Part of a small language model's weights.
Size: 9 layers, width 128, MLP 320 SwiGLU, vocabulary 1024, 1.96M parameters.
Each number is 128 + 32 x the weight over its row's rms, rounded and kept within 0 to 255. Layers, rows and columns count from 0. Numbers have three digits each. The size before them is the row's rms in percent of the matrix's.

# gate: layer 6 MLP gate, 320x128, rms 0.307, rows 59-125, columns 64-127
# up: layer 6 MLP up, 320x128, rms 0.328, rows 59-125, columns 64-127
# down: layer 6 MLP down (transposed), 320x128, rms 0.317, rows 59-124, columns 64-127
gate59 094:079107179148134219120124170156141127209100176133143152202139171069120121111145132142097128126139115159079130071166103116207121118146109081169102101119163144163124164083123150130177120090099097
up59 097:106147122149081218200099182151120137124173176138142131176121137084110115151165104131141141120155114104121107137118121123094101175164078110157086170190074096103125127139157146120122107089147065
down59 096:065093106097167147196125193166119124202160120136117153155154109131141123069129118091160096103133115079109099125163095142137218136098127156107192163143115092168162128102109161136151075111089120
gate60 096:139103149180096040127063122079147182136096178118155134176115135112085169164116079124101143058132133111129146151138097120134132052098118144164076137118103084188116126118123135162165175099098151
up60 097:149138172163056111154080139098105148143081083095121084141149129081139160186137036129109136150177148101117151141102092112143079091121142104125132160125133084171082138091096109114162129141148099
down60 093:121144126132145127142086137114067120136120104183152116178141103115115146146137116166148168040069125099170147106121108111143174121170125144188108144146142181114124145128143159134153120113073138
gate61 092:114134140088156135131084135136179173129126141096086118137075092112111128109111090074103138131161150131101144176147100143136123142141060111135124133091170116115139161137191149142079163124106156
up61 096:191060138155155129136154096143113166110177174103114095157105116100102186102165094073146137121062189126094138108132103123133098147095045131149139106091186132162102164064168081124107124200100130
down61 095:102161154054114089165140151217182074115131102167152135182120136126112158158148131163098157183124098141172141165122158153151113044057115136112155169156115130133142125151157168192135150126171151
gate62 088:148127151142178163089098122123189126116124067123111142152151103115142136093126157137094142123140086116166108129117132136144118148128142168141097103106146165104138115114198114091115178084119144
up62 105:125142147125164166112104125131137066150089163108108189141119119107117075089106068161149164094152089119127088119132141204121171140146140145131122103122156129081118165131209097122111147118163171
down62 106:119098111143061138137140112097208139138111047133169088130147131159163111086099128126145128111131075136150181098137161132111121121189096096126094044187148100148103114125113080125141148128168115
gate63 097:137118182181128127116084149137141176111146151167130142123150173144193147139146129093110167159083182134181147142149098100170108075130154138049070144074074184168089132125140103130162188102160138
up63 103:106140127110076153148128112066163150124192148081125122135088073126154211146082139143120169146128096103193102126076116102098101121152102106105133153115124135122148145159093090122138091142147086
down63 104:197164163132143116128100079091158123116087116114105120223120115166175135142067057093124132118106150140118118117120145104177087124168100074137157124119158174116130105134143079197146073170118169
gate64 094:114107168067168116110098136118171122129156092165137067128156104071143083122120112097131186096065148111114120160201138081099152113143120124152149131112130161147184206108175157104160151133145115
up64 100:117131171140165148186102167109161137181128087153046156151161154096104141170126135083054125077135162198149111121102119159074119120097120143058146106106178115114099134193126162082146160168158151
down64 095:167092194119115126150160117176120113144141109167196154127132107099094152118116127076147147140118136143123158182077117083069143074109174141139116102095147141179112123065101204161132152133129071
gate65 100:127145124141089139131137092161132169178119156184094096126137185213090155182153118119131141124162084085140103145166143175178149148109119107100102159097107155151059165116115127146110133121154135
up65 101:103105153145185120063150119108152090069074143060111110094143150076092141167191120100102120134095063172111161156146125184081153149141156137160113144133123160126118110156181185090157102071136195
down65 096:113122110152216097105136128107076108093091132143121130146161140145088127148096121107082112099164145165135040102171155175149162152162120103190164128118105145052158112064128103114088103179115141
gate66 099:105204133072160093083087116127184079109062118148167141138124147117127162141111072157101105146113088144182161151159117130125160163156118125140096086109072166151204165157087101083112185178077115
up66 097:124121132182144087111073092172137163139115104097134132129164097125157088109148140099178065136161105119109104106144120132109090086177161125158106143107167143124114091106119174189120149093136132
down66 098:136128109124158114121154167115079171163124127055217120206060111148138132135113089128167170172098117070109140173173105156116123105120122127129049137151185117147107133151137148126132154137138100
gate67 106:171126134173116072113091163104148110103056134115141137178104082127089079099150129095157067149135133130087146150164057116125160182139108181174159139101134149120161114117126158136067160144187134
up67 101:112103129139144108084169190126135133140095122113120134166128113137124142154096117125074098137084129141087096117116087143089157162167139177079141099089107102128137132176140143162082067182138127
down67 100:143047178108122113132103164195110174104102098120095163084070195138166105081098207147169129111147141109131113149128103084137148150151123094087130164126122170105135167163174134129096147123180069
gate68 096:145073182171124092125120115128115155101123167198170206118144154069124132158144105140115118144128140099101158164152126059092106141124114181099143112081095106073155149122177105135114215133105153
up68 095:141130162119177158122163089088092198149111106120088163098171169101095131081168117100132160186061149148151164155135182098093093119134074183070136142154135132117082142146177093142124182139088126
down68 101:104136144107100094163160151162129160135180096119081156210132095124163103156125146144140173103096067122084073183109147092154187145129161085153082093117157176160051158131129155094100131143097138
gate69 106:102114143197122150107107118115098134136084163158151132136148139123202124130130196168130143121141097118180091106158175127129165112134118094151097127114078141112126076164080092147128121113100076
up69 099:129170125160122135132155120128082145122096072065087119090099111125166144074146104151127171096122149121121192110185101154139087136114171119083120158096162096116149134122133167181130154166145163
down69 107:220158093177084167195117117109113143116162153075165085092141122142140156135181136092137139114128136078153144151125083235137184120152119095053151118104103099067069124133186162124164123109128169
gate70 095:130146066131153101111116145145149163114153151129107129182185121142113130163140125153129198110123117157109164077055164135171079163174133108081095114111154112093132173151151116114195124131103136
up70 098:139114104125210129148116108128095088126166124070136159112130122126094092131138165107076120081118128112133099169051200169135114110131188098127119120104097187203092082105193089165143175141081123
down70 097:176135137103142172171123096075159164100125182109105094116137162149116148100175127146233116114124126128159127074139172193106145106076148151092083147163102128090090138165144100072118116125115194
gate71 096:141098083113149083063117121115179118157136158075156118172103145115140117119148097136106136072184166191161174126101118127104140155177151104125125130081165179089160107078103125111076110114141117
up71 090:106078119121056131162135141117133129143193109135155141126135166148097198086087170070109162126145049135100106094136145124105118144120151151143131121127149107109120073132152160173122112142158185
down71 093:187107157038143110107153106155148124154107142155117093128103163088098106114080115115118075132083183123068112161105107149072147125090140088145152049135189147108098107142143125151155103148137060
gate72 099:140082162109133097153119144152110138130128067085124155131161108164070114114106155064092174161107146121174097094175117115209124103114148080095160089112185176145161107133198177125166164075130077
up72 095:067130131124131086118139178131097124148152151092163128127173078090090076153118124114114081129109086113134149100116132172169184161170132088104122195114107130107132146149129141153162109123127180
down72 098:180100107123122102132085056179122129090092153158192122148162156122126083137162137140118107165102146137133091126150143157116121181146161131127126113102115125118080061100082147105191115196159115
gate73 094:108116132110131080141120122153089116124141112182093178110047155110071124102130168156092109151182150121125107124153163138102174107087086131130142098109105152156167111141150119076127183131127134
up73 096:173101140172133155143094070130168083128082142127157121143109153043112098180138155146145169142146084157154110083106108160155101116155171122146163190124189152140147145162107094150102154119147105
down73 099:131101109090180127077128141123105088131076087159152095130094159083092125165153165127129131191172132172102137110162141170196125069099135113111111148077114170206130136160126111158101116151114080
gate74 099:150170105128115111107111109143132082158093166113178130210091105151204210134136088112130114146167172099120128129098172110200163082118179128118137125114145125101157150140141068157132135127181123
up74 092:140126190116075187082097127185082118137138110184095092167161099113097132106158147094103112139185126102131176117182181136150111093161151176077085102131120108130123149153129096160177127120075188
down74 108:171146168083091088090137154123128158106119115130107044116106169120127155135082092174101111092190198130185109111140167111144129099132126122086161122157109146118158133069070137099093154103137128
gate75 094:114157134085076139097100110166099136180139188161079168130171129148154122119157165171142140138094115147144098090106110123153190100108111160088109139035080106145144128175116162099080109132121096
up75 098:190129130110142138092132103114105124132146096160120138159129114135117149146097126149117130102130137103134151119087126089081127132140188083157076107125120130152158072183113187133149095084153137
down75 097:104185128134145135065115074126136116088113139132105119102134161105176090109117158143084166129108111156136106126154143065161083101141098137141060129149163153121139152151163165121086096111200081
gate76 107:125119089175145143098048094180120105066179123156146149152120100027127082132152152138146132074129086141121155085130155147142078148159091100122141142065087110084064150133119119149126139101076128
up76 102:131137068071102195105105141163154129128094136080118118128142135141177096132082077112173157113151097101154132115144117104118140116112172105159106135098121114113205191155150142179114138154151178
down76 105:101135139164119107141158142160182155153085156117189143090138135121169083112157139172076153120157088106171137180097163110184065142100104120187173185115120113222139169100160129112128120169100125
gate77 102:183119121097135152109173120147163105114088145130136091158095137119074127087146156168100121149176089126147092172125123078133145141170125134142120108167138137131171162172088131105142118125109096
up77 091:102122149193100145127087104149165104109144069116111137107117112101170108178105131113119146122145159155109149038167091104145084112131192136099151119109113138148125101135085110128066083079133162
down77 096:124178108139123083132077142105103072127189111049155123179154115147151133078132122161112149072122087093159151153114192154129100060215184134106082077116097128166176080111104159118146146111095158
gate78 096:101204102128157152119132106086105130173157076146132108091135080111180124127145121112138140175088109106108160112110141149088126102155128150145136151096103182153117076102160148107120210109155087
up78 098:120138113108147144134162143139130143091182168189127141084069148131166168109130108167135105169110196074143091193129122056111154132152116092155197166181140094115102134093137146175103121114163114
down78 101:150166142070063142093121114138115132113129132067129112138128127095139161073088163150169146106135058121111151149126069058127124126114110126137121075108102149162173117128129107129134078154061092
gate79 103:123067162113126155077104147159130096165120123119193082201100102168133082132136127179148162159152177110086178101098099084094158182166061157113131123114184086079097109056156063129136143109106071
up79 100:133113138071159191126097133130146132108113086200170127153135114110102095157082109179203163104073170103129130100115161126101162140101133178109100109067178085080117122102144145143096170083094124
down79 103:112119077148102131113176121107159135094159207128125171171075100150100147119140122102133092109158127095122086139149164187171131131115175145152115116159121165164131159122097168126089082123179169
gate80 097:161139069158095144121107122068081094164163117126182142161097100107093147111113126154113148158084116208063110160082121175152170146071135080078170136127164119115069112134075116119131164117157115
up80 099:108124132159129154113075145109158172152135133153168099141119134168160137153109164143157124119068107144116137138165126142136154127111093153110123101125122121096162135134077123141120152129108137
down80 099:098114137121120123143136116151075105074056112054131122094145102109131086144142140166111168177072034195091143153152163152076116113124104123156145109125105115113092155146142098164108110132148116
gate81 101:147047083147110123122085197118052134123125154176182086163180135100128131146109110111120204120118087103046124104107139129145159110031114108114169158136137138082143109150166093120101134131100144
up81 103:141098085099131141085099193107097070147134097079135166146108116102131162137114110159127142099138119117098122114148099153123110118099065117110064107122162177084177117117156065107148154158166098
down81 104:139095140187162096119094152150107100104117129123091205156076196109131128103110103156119089120103073096096141149119137101117189104103119160193135174123111152074176117155152114096127088157154072
gate82 099:134134130154159082078154156116127138087137139104103148131223114110137094131147059151063151076134179074172142111151134112114124166095093121128160075157103114112156128120164102142119148118119222
up82 098:121108094147120149084141111112192100116111178071185181119175090091106083131182082160161131072170125120106080092136116085136116143160153106121164118105086101132127177107138060143070154138101145
down82 099:177171111162115141118129145178106148098139106177192163127137077092112123133127176125116121133172136095134097125108126191108122148058157131139098073100163083103142170169162105079154185179086143
gate83 109:132143114160128158108105150123132078105147142116130204192132158189123120105157168136064182095139124123098178117174108143175096197147111106161110115147146090119125185183081119123147115072185166
up83 110:091167117161149134155139204129132123150141113110076135104105134119093083195140102149204139162062196090159120145153175095124154095109192115102127113152161103130087147083171116091108125125154107
down83 107:104116112152092117108115114147119111159171104108170106081116147184138185080124057121101146093108100091124106093101140146185193174146085173119165113127143055115091070135104117109156138116101210
gate84 107:127114059113165138117183135117083111149146112127150102134094090145102142147176152226107137129161092101087128097074136124102102106134128099135086108127108151128145113102108048091135161095138165
up84 102:200165073144096128075085174098198191089154146099128105090097159126132136099135101150096055158171063103142138115170176129174105086134109193160116154132111108131088122192134107101131138156144139
down84 098:119117139101117158077091142135110224140106116117148095123140184103127190122164154160122193156154072083148133138150104157084116123169137057095152081093109028101071168103125121156055148191157138
gate85 099:168167127097120106100125117113145187140125095131081116093061121126171114075114134125146107107105112116109067151120097110064121100112143166170145117088126155118118102135107142099179166121142095
up85 104:080122090101210116173096107193159108163135124110103092117157167172148146080164091117142161095132103187166084112122113099171123071147093124116127085100133105107097111131102153175057176112130099
down85 105:090064143105144132111142135112116123116117120086214109152102178078132155153170143126152131074196144124140140170068133107091168152102072140102128190140164106162150160127154115135166193137153209
gate86 106:116171137157093106114129165112115116121113208104078122148129175143141108176079067070062104057157147128159119104088090156124120096128158147115190125102092120129092181111160105149088076135193161
up86 108:182102130122136197125136179168106095098151150147151093139069119164086138123158110130136047125103111170111132110154158193117115159132156161075119164116135096116095102069147125073135138132122121
down86 102:133103179125109052181123160100139165106099132130124117049143124122152147099127105148125144140124143134132184159162134149061140084173155074127130097132104170078132144053093123170107162051153148
gate87 101:136094167133192099073102144123138144109200138187100105140119174050054090134101064113151120148172168126119117111184131128168172149196085143083149139127112101111148157154127171067105120192149155
up87 100:126120151178138166125064163083143172129119162129164136135067150180123163139123130087103047065159092065128146116123108135133135121128147144101121139108135154088133104078200119045072089087102100
down87 096:093153183131111181120152180137106185163162114056217138162114147080145079084118134100175196120139083109109151097141106152181128143122117125107161133142143118173129125178122065129132146089129096
gate88 109:158177118166150139071084150127094112206113088065113143184200179137081129174147123147116118125120110134175168082158105171145131168160077091110125154133136109119090194128123178134126150150207131
up88 103:137161116156144122100096139110075155142180088163150174168201107173142103146103102155198106101171106116091128097113156160109079082062075114137131145092069127190145120122136123167165177118148180
down88 107:168127120103107172094126133121093180088103153193189131166144064143105100113101172155166122122200084158099141181082063149124147149071132094148120169115139109158169113122151152143182134157115071
gate89 104:103120108159162094130158111153097161180121113116079131102139098158130093168149158116107087114160050094102171156141099112116214124074052121139122166140093130076143126116131140193133110152112161
up89 110:030120172146078150110129133152124211112109133214196087166107114182164136155142143119198146085120225116123106103163139159114146103110129113095157066106133137166157110112116181082142095160105110
down89 094:076158141120134077141111160119157235146114051136244108231166141121109118147147134098145147141151216126143058136105091129125088116105129120092133072128107190160119142111120081129117118118131071
gate90 091:183181162133124090111110117101139090126140099156145054150149120148141138158158169143112142111132143158092132100196125070102151175138124159109092140111052106144135121120158077080138127117135173
up90 089:129104090155095208135103150133140124102083166099150184122153165071063143181161141172107090089181188116106121118164097133129103108146162093106164147131148079146072135149145146079128130128132151
down90 100:153088175126125152116124152086098098131203137121152145197153110142091088154097122137087172180147194119147111141097116100119136132155093141150158137145120084152123171118104082159087104190067121
gate91 102:147111163174145085143114135134080156155129114161128136152055169104134167137130133085129110126116117121147122114123110112107166132054119193119183158048115150169155137097163133113177076123138127
up91 109:097094133116140086107157126156170148129100083102091086075125125136134147129179066081148158125097150121103135107088143195113112091131118102150092130131117149148154076153110140136173127139108159
down91 106:074136087161128079129097153157131121132146066184182137090127163112145154161107123136140154054070183141186092112131165113127103104160106119110084079144102138120121146128142078144132095098092121
gate92 096:098155200093134137142095133108171113116122099138166124154129116154104099129138098145086135179083131089082103142172122109086103127143116104166062211072088174138156120146091158146151111169169141
up92 095:130200133134094111120119174114135100135116148077118149169176121138138075158141137104106141136125129160105165104148129137129136095135193165122093105170150140150095177172129033105164101152104106
down92 096:140147189138120114069150149119083119111120173062204177116126120096110150167070083133145177168126157075139046110062149126161144113090097131122089160157138112103148111183089159128144105120139182
gate93 085:126156140166098134145176125084132099136151116126136077086076131112171100130106138124171086147056151140222141160122138142168108127152144112103096131140138067110128115072185137142137107103114157
up93 084:180132158104159185094117140182082184084130137104172201168169069166114142191181125139089153115182105115089092089188128097099139082106113156141157120093165173134095110153076142064129148127123133
down93 106:160149126145109123167135118129147081172108143172124135000109171137149058080111118150086132144123187154147116171095108134116152160175132086130128164171119100131185166112125173155108132111144164
gate94 101:158102143131143078050115130054096172095150151131113104142092119081133103065160112131083113177127125100190162127141142104101187133146123136131171103166144141080152102173181161090107141096152169
up94 098:191144148226121124124131052108081095139106127123136184158157153189153130115114098131132132114095124109083122110137119090126118107064115154143135118143142126110150139214138078157115138081176120
down94 096:165158097162095160161109158107146099104152155069128136004110122188107140135113142097137133197114125100120094088112157126108121124185136115117103130158147118123145111151062105146108154132125085
gate95 101:095087179107163100086140133097122144158114162069128179161102163166178112190116146153101169109098145115167113121086074117148146063160169125083141129117110140151088107170107110097125172117130063
up95 099:155083166115162122104143143126134188191123144122059117108127087091079129103191098177059070123152143130162121135085175117154096151124167133056139159165082156142092167140160139161125109109099069
down95 100:204172092103132111132124089184065134103111099144132140177113148079127148182153073112121139107094156120101090084110198159091142160073077128173117121143149149128102179133124131069111096119131138
gate96 107:130084155130143123136169140163076143148096145103102136101144143183127173172166089146073161075040144130152154124151155123135147138130089202102131150115194063139199129144081122188183169078114144
up96 107:143137155125104087084132055157119193104118128181049146151157044057177081174170185157147136127107120158150151113162152098060108120116117161125142125154115090143163125158135094107136164130136168
down96 100:113077103113119165104103104123150106129122181144127129125094095135107148162066133108147141168163131177148160138107159126160155099180106122090246061122117149156089185126132130159116130130103128
gate97 104:160164112217107135113158161095091158088126076154147163140095102134125166178114134097124110127132111159116139101172091105196110143157118093097099147096197178086159121108125131111134126183189111
up97 107:103097089220098134081152157174158139146090149108156158170111111103159063140103140156131099147174115147077156124109177133125093071110061098127184071124149158125135154102108142132122090192146110
down97 104:109162162139130124081146180063151108086111080126096131164158131122083103162094099111113093125124147120081117107147099070065190073071148122131093111107122139082141115140115101188106104097112151
gate98 114:150176154102144137128110184123125073152164152175154172157134086164114099101119157147119115110159117127115174115158092177109119083134123108171106149101148205115184123191133089103161147129174150
up98 114:113168063179164131093160125121127155172119128077126144183110176124100100128128151142137114158158140135127091123165109154132149138162181165102141181151145105101133105140107154093063104111116129
down98 105:134131076122140099144138108128122074138127230104134112065083095162157133144082041102174157140094152134120126152179148108128123162180126195117135139151157119161132147110143121117138102123150182
gate99 096:145103105063094120161107131118117163145127093144149152150123095116167127167101102123135175107101030134093116157142155077191118182153100109147153155142109152070144194199148152156125138161132138
up99 103:172100111142092196091126163093143083136167116124134138103130103144098128075103147177120092184211116140118107137101074181114106084176142105115110094149146109142068101091085108140091176142141079
down99 102:111136109173158126110085130112190119120115119154136132092126110110090171140110126194180058177141168119157096144118100143118100062118130096162185127128186091160093117115140133186152097130052135
gate100 104:171139118135159119085113092166135200157134142093112160151104139140122077121152140133112137138114145159099132173104132165172114103187103127136080163208129132092077105098136082133132152167100102
up100 098:098162081130126090143154138123102154145132171168159113164125097158162138110093043091079109122075098127182185116086120098115093190059168114110111141077146115127140115113157132102160145148193123
down100 106:151146094107106178113166173120110117160132111146122129183102121127126117142137164098090131107132073106058114144144088109165159121164165164071141142084069169132128128175098137163153105130151189
gate101 113:123137130097145102103122174126167131080138080161152174155108137111143149151116121113091088114102147163143138125123140079069093133140136090180072139080177133163162122192212116126110160135096159
up101 108:119144118113106105107096170131155131138111112171175138122162107123143134071140125145134159110178126119110151133127179126141149126134132139065174127142094118120152152155061171082114122125144125
down101 103:155150128107162070083206114092123092158150144138168158156137108124110129136090187101124155157162093184150119192140152110111173112139153150123155116114145145099105157107132156171124133095138103
gate102 094:151122068120140078105158156133129180093144175116160117119113130063097138133182128148094080122145100154149086089098144144113133144109066105213164123127144190162134102132201082123159135115104120
up102 094:167111178108107102118097079160146174148097143047091110135134085132120141171159134119106141125115113131136152151099160153161104114140098104099081120133155099110144107146074110041198167172146160
down102 092:116031117125092108104152117143146129073165192112105127150085206167138095136153128086119123133163137099153149112194129134157140083127162109136131149081120103091092146077146102145168190161197109
gate103 096:142137088042138133150100133178097160126114174146133112138144166134169181150146167161122106111105074190104132170143085135145118066128126090128110110084064143085100125115108109122206170156132177
up103 100:094130127145132124175152160111156118142107082081170109080150167155097141161176126203051146088122147154087094118139135082161127090129128166118101108095065106102097088105112076138095167116102113
down103 103:137125081115134156156157129080137129147110153104104103114146149155122082147136153093184162069083172157123097128157097127153124047148167112111123090129135180143150116111104118115137100050125096
gate104 113:140175162089136165130093143149177158125117141106143091194152150067088144153059111170137171115126148103117130084153070129091051127140137139142160158132183099107108062119127062118174131096197120
up104 112:085084147110190125102129183114195125141163147126133161070097117146109108184168153118094116091109139097132142122080098148111162144138120077088056114146134122152159140145154106135138086112080089
down104 096:127158143171142138180125180099151139109151077109122130134130069100121069157209171110122136117094139146094091152121068159111151139147139093115121141191080133153140198125123134112090170046113209
gate105 107:144117149204128089087100104168174139116132099122123104174158099128154145145146099065103134106108131101129119127138084172153122093058069170104094185128076201123135109107145167186138112153076101
up105 099:113116067121180130059108130179107137131151125147152099129064176104121112112177146105141130147134164144174102142119069143142143066117108154203073206156099108112076111152129118118105144099145118
down105 103:188093142160085129134152142150162154083103089140095105214138118116111176118130191155128109120135083141137128148138117196149156120064142155068060107140127132190106116162116132091134154152143100
gate106 100:181131108157180156135125185100152109127115163160133125122138133202126063129107107122148089170148160115100084143159128109151120081085131156134113134121089099153120102150125022158151187113115139
up106 100:126119152141088116127194117137122123099144059156067182108110174090125123128142132181091081045120134106119187231105175228075131110136088096129141118121120166113171103166146106114096147094147130
down106 102:111133133141087146173146156126060193108070129122111082090143139101159111104170188092152205107130058146123077126156105120218139158115132104132093169148115177119177144092149118125131109136138110
gate107 103:105120105155172138109092114117121165054113119108082093121164185077066223117117112053121126129114134119090106096138126126149142164104105095116165135098193141093140132171189130095137141082166119
up107 101:096115139171106110094199110153108102131132099126146131136117117138160168132128178124107108161145128143124114085174173044138100149116160125139108111161129174130124147093099146195127114121145097
down107 097:080126131142075103126105120151121135149119084161204193110134104108172090175145179087143155131082144117113088112196054132036160117087115096120158144127130122108130141185135099150086178107177148
gate108 103:135141080101090117143103152115120109097139111104126183170121141108091109095145172142130143104091172129211077104131141123125160125086140131209155180137161152130127095151143128164173155143103169
up108 098:130094125132148170161119141090133140112131221104125161123178141119098105081085114137161092129133121140131128090191173175088166123088045131113115123092080106088131147103163141161086184135135130
down108 096:170131142105159131130138101146114173178164131180104137112129115122189153128152063161064123141176128055141129112127164155090114135129093079122156086129142098034107108166133208118162179087193085
gate109 096:168151173079159131117118077144100179089138148120072141133155136170104086145173116098108157159101119155132112151145061108194131176150121154097108231147067113092134111108100149158084051103136097
up109 094:105127106104139137110113107156101150136105101143085036140156077191077135136132138078131127162139103138115107130176118098135161169095166105113192165109026133104147140113152157173159078117115117
down109 103:107172119129166092113159103157077133133112078080106111097111167104095069138131094118131111097145137116063094094072128128081169116110136114114073123059083139099130126173195082118130145105177123
gate110 099:133122131125157077159120106134163145141083081107214110106157116077098155039135139100104167135037122097155154120080109114123161109084125114142112084078127152085129148146154102210161119178122151
up110 097:141167096160182086090141157106185184164114208175125099133175191139105120098154164142119118107153104047133114073143168115127155155136121095106180158154075109123125113144162142048141167159136163
down110 096:205080121146101162166096081142115111146088095149170157126123104148116136181143131155177126112115110143150114176099111113160178187168105160121073176128108163071155133126120183151172039126193180
gate111 100:092140121155130228168140182132114078141113093094104130168112179141099135156096138131098105167151070119139171146118096092137097139169062149155097184088154199133180125151102119134185134141138110
up111 101:184130057122094086079125091116139126187095117098126147079090101123142144140130102115123157153124131120152107139175138119075123129105133092112110143134162081125090065099129070121119133140176156
down111 099:100179081131133131104134136129102101129117147087029158093120125111141099130127111142125129164096120156105097124145105074134123132118188123186181102126131119152116138087075087215171065180089101
gate112 094:102171123172175107126121161142143139143065182148167092155141119053121150110159137132123120094119141099087191105097095094121137114154170123092108126049129095135087132124156145113154142140181164
up112 098:158118174154153145107119104098107119101124127119145149123115133108197204146076125121111151089105144143083134129115085136141137152049095198105079136091098084122106141120159114217127128177069140
down112 101:144153132122089183117153195102153093117153055113125060124119027151119162155130139049110159143118123117183127082149137094174142161150141095119077102101099107127130133138162104163102144130138084
gate113 099:157090152162083098111138164148191120150136082162097083096106079093173215202118136145116181154200104108113170138127110096137126058074091137119154085157167096093094070114139100133153134089162159
up113 099:079095099124121130152154122120158076123114133175080106105110148158070108047147154171140121097126151103100102126127096079105083176107153172098118070140077202154172159069163128082103145122117119
down113 102:087179111146125104135166186116102102110117154168070083069063047148104138086143150153128095113057129123137133144156153100110146148200185124112139130153165183167123165129060090057180118130143124
gate114 097:161140082140078127141075130141116158055126133127096171095134162114125048111148153087132133155054175167154205101131108092151133111141106157114122173109111119142123051142098121121120162146152126
up114 103:157176104183116106135120150050139146159157110091149119125096152125060162116137135170145162163149110153146192081107143102081106147187079195099111151122178122076133139134072103084164154149094149
down114 099:099091149127141068171115122150134147048161073085121105136119132141073095152175125117185145104083157121148138115155139147103156099114135143067097135060132160108142108147136098097227143129154135
gate115 097:141079151121113159122098112121084181056111142137107133136136096093118151131124172143113079106121097181149099162118119133149095121116141206153089111146155170086149161090084153131123208092155064
up115 103:125153131123095086142145173182157152138094149126114072103172129141114181164122149177117072097109150081112119064140139098082132177107094148140065151135143181092115100089161093130138170125145162
down115 096:184067150121128089112132143167113146106089130118181116137123140150105171100168152123101141102165197136170110158106142211074179091145135194067128135138151191113130151095114186124182113118134172
gate116 097:139112174140114141188113114175143191122114102157075159156090115148124162155149146117088099126111170108139073156129146145179158120154095151165112126183105102119116205130198081109124188165053126
up116 096:132150091134153120113113150073126112089075152109144111096137091158177169179067125147138076162107110103121115106198083143129091092113146147131172098148163110071124178116126093146106104189135103
down116 096:120136101098165175142168134095107070110156163142171149136128096141051146091117171113115146101086163155171126129100100073139151146083117118169179122156165166167137101157105152125196104126128177
gate117 098:116164114097168103098081070096082130093137138112126093151104064128129165182176070090103173169131138123147144176125101131124122161121109148166179224176126116180147138174122134126138145134130132
up117 088:171147181081191167133125191157094121131131117132111037134121083107098090049152132128145165141128106129150144053148168090141143125108120144083125178102090100089089121158131104140119139157098164
down117 089:105116175147119115116062194111140097140097047109117120145128021166198103147197116138109146118126100168130132081101130158127150152144094088106144145110097166153158150134111089112142085076177166
gate118 094:115121111215141102093131154140093132085120111163131160147141103092169114185128165098196136136164101141138103136166129135120160130120189100101106107120122157129130073080177137112081098127131107
up118 099:184097081174133080174194153103184147115074104136149115132158166133114101154123123140122126156159096148148132140193135176116100091099163091121130142128135131081114130136146117158157151145111094
down118 102:110129158075137104094185179154091162133076098133074110148127085108096138142176106104135093124147076185078136151137031140077169093142154131110164166139109125141133122114167086125119146166116155
gate119 098:108095137085143100068128170154124138125092170158210153161139110098156105156148166169158082097084137154141106142148152131143179129140184120109090140094066141088090122112172131135094181160140116
up119 096:119136115130153069089146124145118150102071099143081105131112100133118160110127114138103097149103132133144139152094160135117102166139106133159093121094145105146084103070151098150134149090165124
down119 097:128099119088128133139139166122138135148174159090112176188128079160112114124101157115165127131131102148088154179138132049115135136092096122136154109096168109087121119155207094177131095150165194
gate120 103:117126077118096210105097107176104138186133119177118156144103105200139182136128088116132137171122170126143099132140065181152177154104134128082139090083152103091080114142134158133127196129110140
up120 110:114126187104100129161090208136129127226040092134126083180199114134054126123119136158113116134135133058071144122126153131146143067124080123109104116185079136116155119077101128094127107070106155
down120 103:115128173177173174148077145100125181146085076090119104187159119140072145147126174129125131131129107146140167137117147115135135114161125151155102198148116130109074153148163114140095090135078100
gate121 090:084175076132098133143161122160105189104100123154064138157107135148113151123113147073118174095128122119069139090100092098121121147161129141104168119164106078201085124081165163163170155064107137
up121 091:091146156166137131108084149154134176166130123103129097119144162140132201132124104140118112114148119131143202090159144127139164158211078123132063132127108103127133202102139107179117102136128107
down121 091:172160110092141127098136149093090073125070080140144110060160129108131110176167134137150102102129073115087099145162129122126176085120121139172155102095109148092093148072159172164115091082142150
gate122 104:080182166138177058112129108131113154085108145171097093149104101064129112146174105113113173109144107072102094090089146137105131191177167069099141149125090139154110129130105086167116107177125179
up122 106:108113110153143079084122092107184126122148113135136087106119134152107090132096101091111117134126133087110184147142120173119122077084134132117123138100214127115123073057136182080133119187116141
down122 102:124102101099131146127126114161114090109121117171110154134114119157113069140114128116174143108151172139158159158146113140178127125062060150122146127161167133113139074103144129093183162140172149
gate123 097:193090160085109140154195130117076142140147084096084159106152128124140151163190122081087143199121050129131144163126124157127163120136118140112153149125117161156168144132185106142154153115112154
up123 102:197169170112181116062133151129107187122137105157143102127081113160108124162093164071136090140087123172133202132162154104140132063127101166079136164140146130115176111166136180106155121068078124
down123 098:122150134105120120137144118138110113184167177133064155078205130172125005159131161127161152112149161129087160172106118059185181152200127187144134155070136056142129113183103146143139109142171104
gate124 102:127091104181182114148090093152166115117103119160116128156091110161120145122141176174065083088182138114164138135151105088106132117156129122116095126088138081127113080124089173091131167132163167
up124 105:160126161174099090165130106151149159127089085146118137155090101136136138137147112076183172144189138205168125157087088153164131135131117096118168074108158155181095192068152103136164072124165159
down124 098:139111152096133120086098151121150109097165059123147104164113129133091121132158075141171115158123170185132142192197122109098197109128160086076133112131136121110114127078092160082103156122184102
gate125 099:121131094134105115165076168167158092156167154130111096189160172138116118109176094091090097099109177102178199126160076128155185150124102187136184154138098103080097143156112101137090147207132165
up125 100:149071106116088108159108163106117136115148131082132099143128086050111156094101151100085155163087100140162104130111090115129182136162110095118147125072120104151105150087123176092116120226131140